{"head_dim": 32, "norm_eps": 1e-06, "lr": 0.0121, "warmup_steps": 132}
Each number is 200 + 30 x the weight over its row's rms, rounded and kept within 0 to 999. Layers, rows and columns count from 0. The size before them is the row's rms in percent of the matrix's.

# layer 3 MLP up, 1024x256, rms 0.108, rows 895-907, columns 0-255
105,159,196,208,203,189,216,211,170,207,177,206,176,238,176,208,172,196,182,199,210,193,168,210,175,202,218,231,248,184,224,219,193,206,202,222,150,154,178,210,178,200,191,178,185,211,206,190,244,227,203,180,225,181,171,210,185,188,171,253,231,172,189,216,165,267,219,119,221,221,191,185,278,205,98,176,136,166,179,225,172,190,206,164,238,187,187,198,177,259,198,214,243,211,230,235,239,176,158,150,167,157,198,115,132,214,193,226,230,167,252,185,161,213,189,211,158,240,208,165,222,191,205,205,190,216,197,210,202,191,196,232,200,163,180,185,202,191,227,211,237,223,208,235,210,198,217,201,215,223,180,173,256,170,184,192,238,193,192,208,84,239,206,288,256,195,265,173,218,207,201,207,204,241,204,148,190,250,203,173,152,184,233,170,115,154,223,231,211,190,199,197,216,193,235,206,153,228,180,217,210,219,242,205,175,170,165,191,183,210,215,212,258,220,221,236,133,192,205,184,190,157,235,235,175,233,143,186,186,239,203,212,149,181,203,179,223,181,188,211,201,190,182,168,148,187,227,208,193,208,196,186,216,204,191,203,191
112,207,132,197,197,176,210,243,265,170,220,209,191,214,250,174,136,161,171,176,196,155,182,172,249,201,168,195,200,193,185,196,199,131,170,232,208,234,195,171,215,185,202,207,196,157,211,244,199,163,220,237,169,205,178,201,190,156,136,178,202,228,208,195,182,180,181,196,267,162,162,209,176,225,208,169,178,145,203,229,185,179,250,216,211,228,235,194,248,166,183,186,201,175,241,280,150,192,177,209,142,230,226,172,215,204,202,215,224,268,244,211,210,229,239,191,227,218,229,171,218,176,175,197,265,201,226,207,201,163,254,233,197,206,223,218,170,208,186,219,274,175,261,242,183,270,218,144,209,191,188,155,196,215,190,174,194,220,222,193,236,221,217,232,210,195,178,180,194,221,241,253,273,151,197,192,169,195,201,191,193,177,207,180,238,195,214,196,159,155,179,186,152,207,157,186,263,210,217,247,182,202,135,193,203,181,218,251,208,236,237,126,225,171,198,206,184,242,207,237,220,195,192,183,215,192,199,235,147,199,230,152,242,174,144,182,217,213,190,219,217,220,239,199,210,158,166,214,187,181,206,222,203,211,179,205,160
108,247,240,208,213,185,210,187,216,205,234,198,178,197,229,180,188,216,176,177,208,192,209,185,235,236,234,163,222,223,224,221,227,225,164,156,175,225,156,210,194,220,200,180,209,228,223,259,199,258,209,210,229,173,183,187,229,225,204,137,218,187,246,218,189,192,188,206,219,208,195,181,196,208,219,226,257,232,235,171,149,141,203,187,221,189,214,171,199,167,203,153,199,163,183,206,182,220,160,236,239,219,207,227,190,200,162,253,263,172,174,184,252,214,212,192,236,188,202,239,247,198,172,210,217,189,199,229,165,251,190,154,169,157,266,135,254,231,227,195,132,225,215,226,263,185,225,192,172,242,234,219,167,189,144,212,238,185,208,211,184,128,234,189,213,185,210,247,190,136,177,139,205,199,131,246,207,209,140,173,260,195,181,219,201,211,173,214,207,218,158,195,235,204,225,187,225,157,258,216,196,200,156,167,202,181,216,186,146,173,168,189,168,198,198,200,224,206,199,234,233,202,221,201,153,173,190,159,182,174,150,250,179,191,262,227,217,195,260,167,216,220,152,205,214,210,203,168,155,162,259,228,203,176,171,214,242
110,191,180,182,241,174,225,165,193,211,210,232,207,245,200,194,184,182,201,206,155,219,186,242,162,174,198,172,165,171,204,265,176,210,188,237,205,153,190,168,166,210,232,187,187,188,209,277,177,213,239,233,211,228,182,179,217,189,186,216,144,270,236,192,207,201,189,217,216,148,211,196,241,228,203,237,242,161,188,193,198,165,228,178,214,174,177,245,197,246,262,179,182,161,240,184,170,166,212,178,182,215,158,212,186,174,224,181,220,203,131,140,155,189,215,203,214,194,243,152,156,200,150,186,239,187,180,180,250,175,176,223,188,186,231,233,214,171,171,257,200,239,199,177,213,195,222,237,164,177,129,109,215,254,208,219,242,224,170,199,150,221,206,225,199,178,196,169,232,233,217,191,208,204,203,195,212,232,175,221,205,209,190,225,190,236,218,188,225,265,203,174,211,203,176,208,190,254,159,192,210,263,169,204,184,186,214,224,193,204,192,307,231,175,236,222,207,217,162,232,204,171,185,145,189,159,183,176,247,162,187,227,179,138,190,210,148,232,155,183,206,190,175,231,117,200,239,176,177,181,180,231,188,167,182,211,193
104,208,206,263,221,211,243,198,157,231,174,150,238,218,179,228,268,238,161,165,242,150,219,231,215,218,168,215,168,191,209,166,210,244,223,122,195,246,186,175,180,255,217,196,205,211,243,192,171,237,187,172,246,165,196,262,208,189,203,189,182,176,142,186,184,245,203,231,192,217,191,190,234,222,207,220,197,149,218,176,187,181,207,194,201,205,170,176,112,178,204,219,153,196,188,156,220,189,206,180,175,203,235,178,224,184,187,230,231,155,192,213,181,187,169,175,150,181,237,214,233,115,196,258,166,209,207,196,219,190,187,186,199,260,184,184,197,233,198,186,220,224,185,209,215,176,223,255,200,239,198,269,182,273,197,181,233,186,165,241,201,188,235,175,223,94,200,192,190,153,234,240,187,199,163,189,260,193,216,175,190,196,169,248,160,240,188,212,239,241,208,177,234,147,193,209,163,221,201,195,162,231,198,215,200,232,261,163,217,192,233,216,232,194,245,190,188,166,197,232,185,235,192,232,204,226,232,202,203,239,250,178,198,233,176,198,215,197,186,254,241,174,200,175,258,199,227,195,224,214,193,234,208,221,222,192,239
105,188,155,200,204,214,173,211,217,193,164,207,186,190,216,258,136,206,173,220,211,200,181,268,213,165,221,204,242,230,253,253,207,231,218,202,186,236,243,147,221,238,170,177,170,204,237,194,206,186,236,236,179,240,142,175,240,217,169,193,184,208,175,251,175,216,226,201,192,196,228,179,221,165,227,244,233,205,218,234,187,181,209,228,162,192,152,215,219,182,154,221,219,158,207,204,213,212,155,223,153,174,217,194,275,203,203,259,215,192,182,212,217,208,263,199,244,133,205,189,223,175,177,255,207,234,209,215,288,164,250,165,205,191,222,165,183,198,233,165,237,212,199,195,177,235,245,228,173,136,242,212,234,211,180,168,172,204,229,210,184,200,221,219,184,250,231,181,189,151,132,197,213,178,206,143,181,227,221,207,166,172,204,190,210,182,260,163,233,207,223,192,238,181,220,212,175,206,198,279,271,160,182,199,193,225,193,183,208,240,266,192,211,138,210,177,245,169,237,156,220,175,203,217,211,185,209,229,181,173,192,226,242,215,213,197,223,215,219,195,183,238,208,204,203,226,241,154,237,217,190,219,223,174,218,138,160
106,179,196,182,213,189,195,152,214,190,234,199,225,200,230,220,212,183,263,206,187,215,209,197,174,215,186,168,133,177,228,166,221,161,264,136,250,224,175,219,210,194,201,149,188,193,212,235,230,187,194,205,260,207,248,247,200,243,156,178,199,173,185,167,222,219,181,207,232,185,227,191,237,210,214,229,148,175,146,174,243,239,176,238,189,196,239,151,158,218,184,142,234,177,159,197,166,145,212,186,204,187,203,185,221,163,232,217,180,199,158,203,202,216,199,179,235,190,154,196,182,167,191,166,226,166,171,148,183,254,217,218,217,156,214,141,143,223,234,216,180,218,210,192,181,142,231,237,198,160,250,177,185,186,192,142,222,188,247,264,228,203,210,172,207,190,229,219,250,224,236,206,198,190,222,176,200,143,202,240,209,178,234,151,205,185,232,208,228,188,238,174,210,199,219,194,205,135,205,179,207,208,143,270,220,167,228,229,139,242,243,208,192,246,200,226,165,253,172,220,179,199,172,219,185,165,180,159,215,166,184,171,220,230,189,207,152,178,183,257,175,225,161,273,221,194,226,202,204,219,217,235,179,214,199,154,233
104,174,185,191,176,241,187,220,206,205,191,225,136,265,152,211,181,134,175,138,196,185,136,174,180,181,206,232,203,173,214,227,169,208,205,248,188,191,235,197,233,221,169,217,233,180,145,191,190,209,244,195,150,222,221,219,187,218,185,177,164,218,240,229,223,190,182,181,224,195,189,119,203,185,190,181,202,238,213,209,210,214,167,270,155,201,186,143,206,178,204,234,210,171,187,217,214,194,207,256,159,207,186,195,253,212,142,183,205,160,235,247,233,195,175,226,234,179,178,200,257,186,194,192,175,202,240,180,163,204,216,190,159,189,190,249,193,200,187,216,164,145,173,173,196,194,206,191,247,223,230,176,201,182,216,195,203,164,166,133,228,181,256,202,162,203,167,211,230,267,200,192,250,190,245,201,276,226,193,199,177,180,218,234,168,186,194,191,193,192,251,195,227,213,191,187,171,162,156,172,273,192,240,187,218,207,211,214,177,129,201,190,150,183,214,186,178,210,160,180,192,166,102,237,169,227,274,212,241,218,197,173,222,163,255,193,178,186,147,193,193,213,170,224,174,200,228,194,192,179,203,219,198,143,225,162,176
104,222,175,216,168,150,206,194,164,179,168,227,174,224,205,200,236,207,217,182,229,231,190,168,211,126,162,141,247,182,223,156,227,141,237,188,215,234,249,183,161,191,131,213,233,137,239,173,215,197,179,220,255,240,179,202,175,191,182,264,190,195,202,175,212,225,234,142,236,259,240,188,200,180,169,190,223,159,250,212,159,184,237,237,191,213,215,186,196,198,217,150,247,162,210,168,220,201,200,225,186,156,193,156,159,130,137,191,215,171,219,197,170,209,195,153,228,252,194,226,209,218,172,229,210,218,214,237,194,197,207,163,203,185,220,184,192,237,206,273,222,206,169,264,167,193,173,162,182,188,217,187,245,174,192,194,222,244,254,234,205,257,199,220,230,196,178,256,192,209,243,230,153,213,228,176,192,205,221,199,180,198,231,200,183,176,198,202,219,205,201,201,166,189,168,166,173,182,229,215,203,193,168,217,168,164,194,233,204,221,203,181,180,190,210,208,242,180,215,206,224,211,204,229,229,194,181,255,255,150,248,231,188,157,202,208,283,214,267,180,184,195,175,245,201,185,189,227,167,182,231,191,194,160,272,162,224
109,231,254,205,195,217,227,192,173,184,229,222,187,206,155,227,188,193,247,162,221,212,173,208,238,214,199,155,159,244,222,207,213,185,209,177,171,268,208,170,182,166,209,208,250,215,172,194,231,202,233,188,190,181,211,191,214,170,230,193,280,182,191,142,247,196,204,151,200,227,217,177,193,202,252,187,209,185,184,214,195,224,251,228,262,206,179,233,185,217,197,137,191,199,208,196,220,218,190,159,190,189,241,268,188,175,186,242,188,182,224,186,207,144,215,204,190,217,207,224,212,191,212,154,164,183,250,152,254,164,139,128,205,195,159,222,247,163,226,180,194,192,233,248,253,258,184,239,211,205,172,174,179,147,169,216,213,234,247,271,265,222,158,200,211,171,174,218,215,180,199,188,180,147,253,231,216,224,217,193,220,251,202,249,186,170,204,200,223,148,181,206,271,265,247,207,215,202,207,211,162,163,173,177,188,224,207,199,185,186,215,183,168,228,178,187,217,205,202,195,244,187,221,182,179,195,160,193,163,160,237,151,201,202,220,176,218,140,232,167,210,178,183,193,202,194,195,172,243,148,220,175,162,138,201,173,258
102,160,182,238,205,182,181,200,229,237,274,179,131,156,243,213,209,185,180,263,137,152,236,228,158,152,223,171,228,220,178,151,246,214,207,227,186,234,252,182,187,213,225,205,182,218,187,210,234,175,223,198,182,243,206,212,195,177,221,225,195,231,176,205,194,195,225,143,188,228,226,211,228,278,221,213,209,217,214,177,177,165,250,240,210,251,187,143,229,151,183,172,215,189,173,240,196,175,176,156,166,191,175,211,163,166,210,183,196,177,187,239,203,141,198,167,199,238,241,193,246,210,223,248,139,201,180,233,228,213,159,200,204,230,214,183,196,154,245,211,229,222,234,189,207,187,187,227,196,175,241,191,231,185,147,191,197,166,198,234,192,204,232,190,194,223,212,160,189,224,235,238,192,220,187,225,248,221,260,205,181,192,220,201,154,234,164,141,221,154,214,278,176,215,192,169,262,140,211,227,206,203,217,205,267,154,185,172,186,225,243,209,230,167,222,197,234,201,181,207,199,197,199,276,215,176,193,194,182,193,154,231,175,226,192,185,219,268,175,229,257,195,205,213,206,241,228,198,245,231,198,179,190,201,159,164,192
106,219,202,265,174,208,190,174,227,149,236,214,161,196,234,135,209,160,224,252,181,245,268,189,182,201,188,155,270,178,215,209,215,271,201,222,179,205,218,202,199,224,214,169,193,230,180,212,218,190,272,235,215,219,216,226,168,196,160,196,176,215,164,154,268,175,217,183,146,221,140,222,159,224,180,219,194,152,184,220,187,233,205,166,208,239,232,178,252,205,138,205,213,209,185,219,247,191,198,258,209,198,205,181,184,228,183,171,198,183,204,169,218,212,193,209,204,189,176,200,215,232,242,231,154,182,210,245,147,199,180,233,225,220,222,225,269,168,157,163,225,156,188,199,222,264,237,238,225,212,199,237,210,218,227,180,219,220,209,220,170,182,186,194,214,185,192,185,178,187,221,188,157,259,220,135,188,217,170,180,266,251,177,202,174,212,179,183,168,194,146,258,173,188,175,192,191,164,235,210,179,195,213,200,196,210,190,229,199,191,266,203,158,197,233,148,208,210,204,192,176,165,195,219,189,168,221,211,231,170,143,232,224,166,159,189,184,224,166,186,248,211,124,197,174,193,222,173,231,244,218,223,218,168,227,212,275
093,194,198,239,237,205,215,229,163,216,223,177,198,220,244,203,218,174,195,162,166,207,249,143,185,216,186,165,211,204,214,177,162,177,176,206,228,164,212,185,223,221,201,175,211,177,222,259,187,171,193,163,186,182,155,235,193,193,237,220,224,133,230,204,154,158,194,251,197,195,182,257,170,231,170,220,143,170,205,157,218,175,203,178,183,163,269,185,189,196,174,189,174,151,230,195,198,169,186,185,207,212,149,197,112,204,203,192,236,186,218,189,157,162,199,181,181,167,184,210,206,193,200,166,251,241,221,264,230,178,230,157,199,187,196,225,160,232,204,143,226,193,240,200,184,203,150,231,181,156,199,204,234,203,240,176,160,232,201,159,217,259,214,144,174,210,237,226,180,190,165,153,229,261,158,168,188,224,210,172,250,192,179,251,202,177,201,235,161,166,260,195,204,214,239,266,210,174,222,212,189,227,214,176,241,225,186,206,228,248,251,242,199,206,129,223,190,175,243,199,214,236,185,214,211,224,241,247,170,178,197,164,182,163,191,203,223,202,238,157,202,169,234,197,188,152,211,179,205,133,143,171,190,151,224,207,223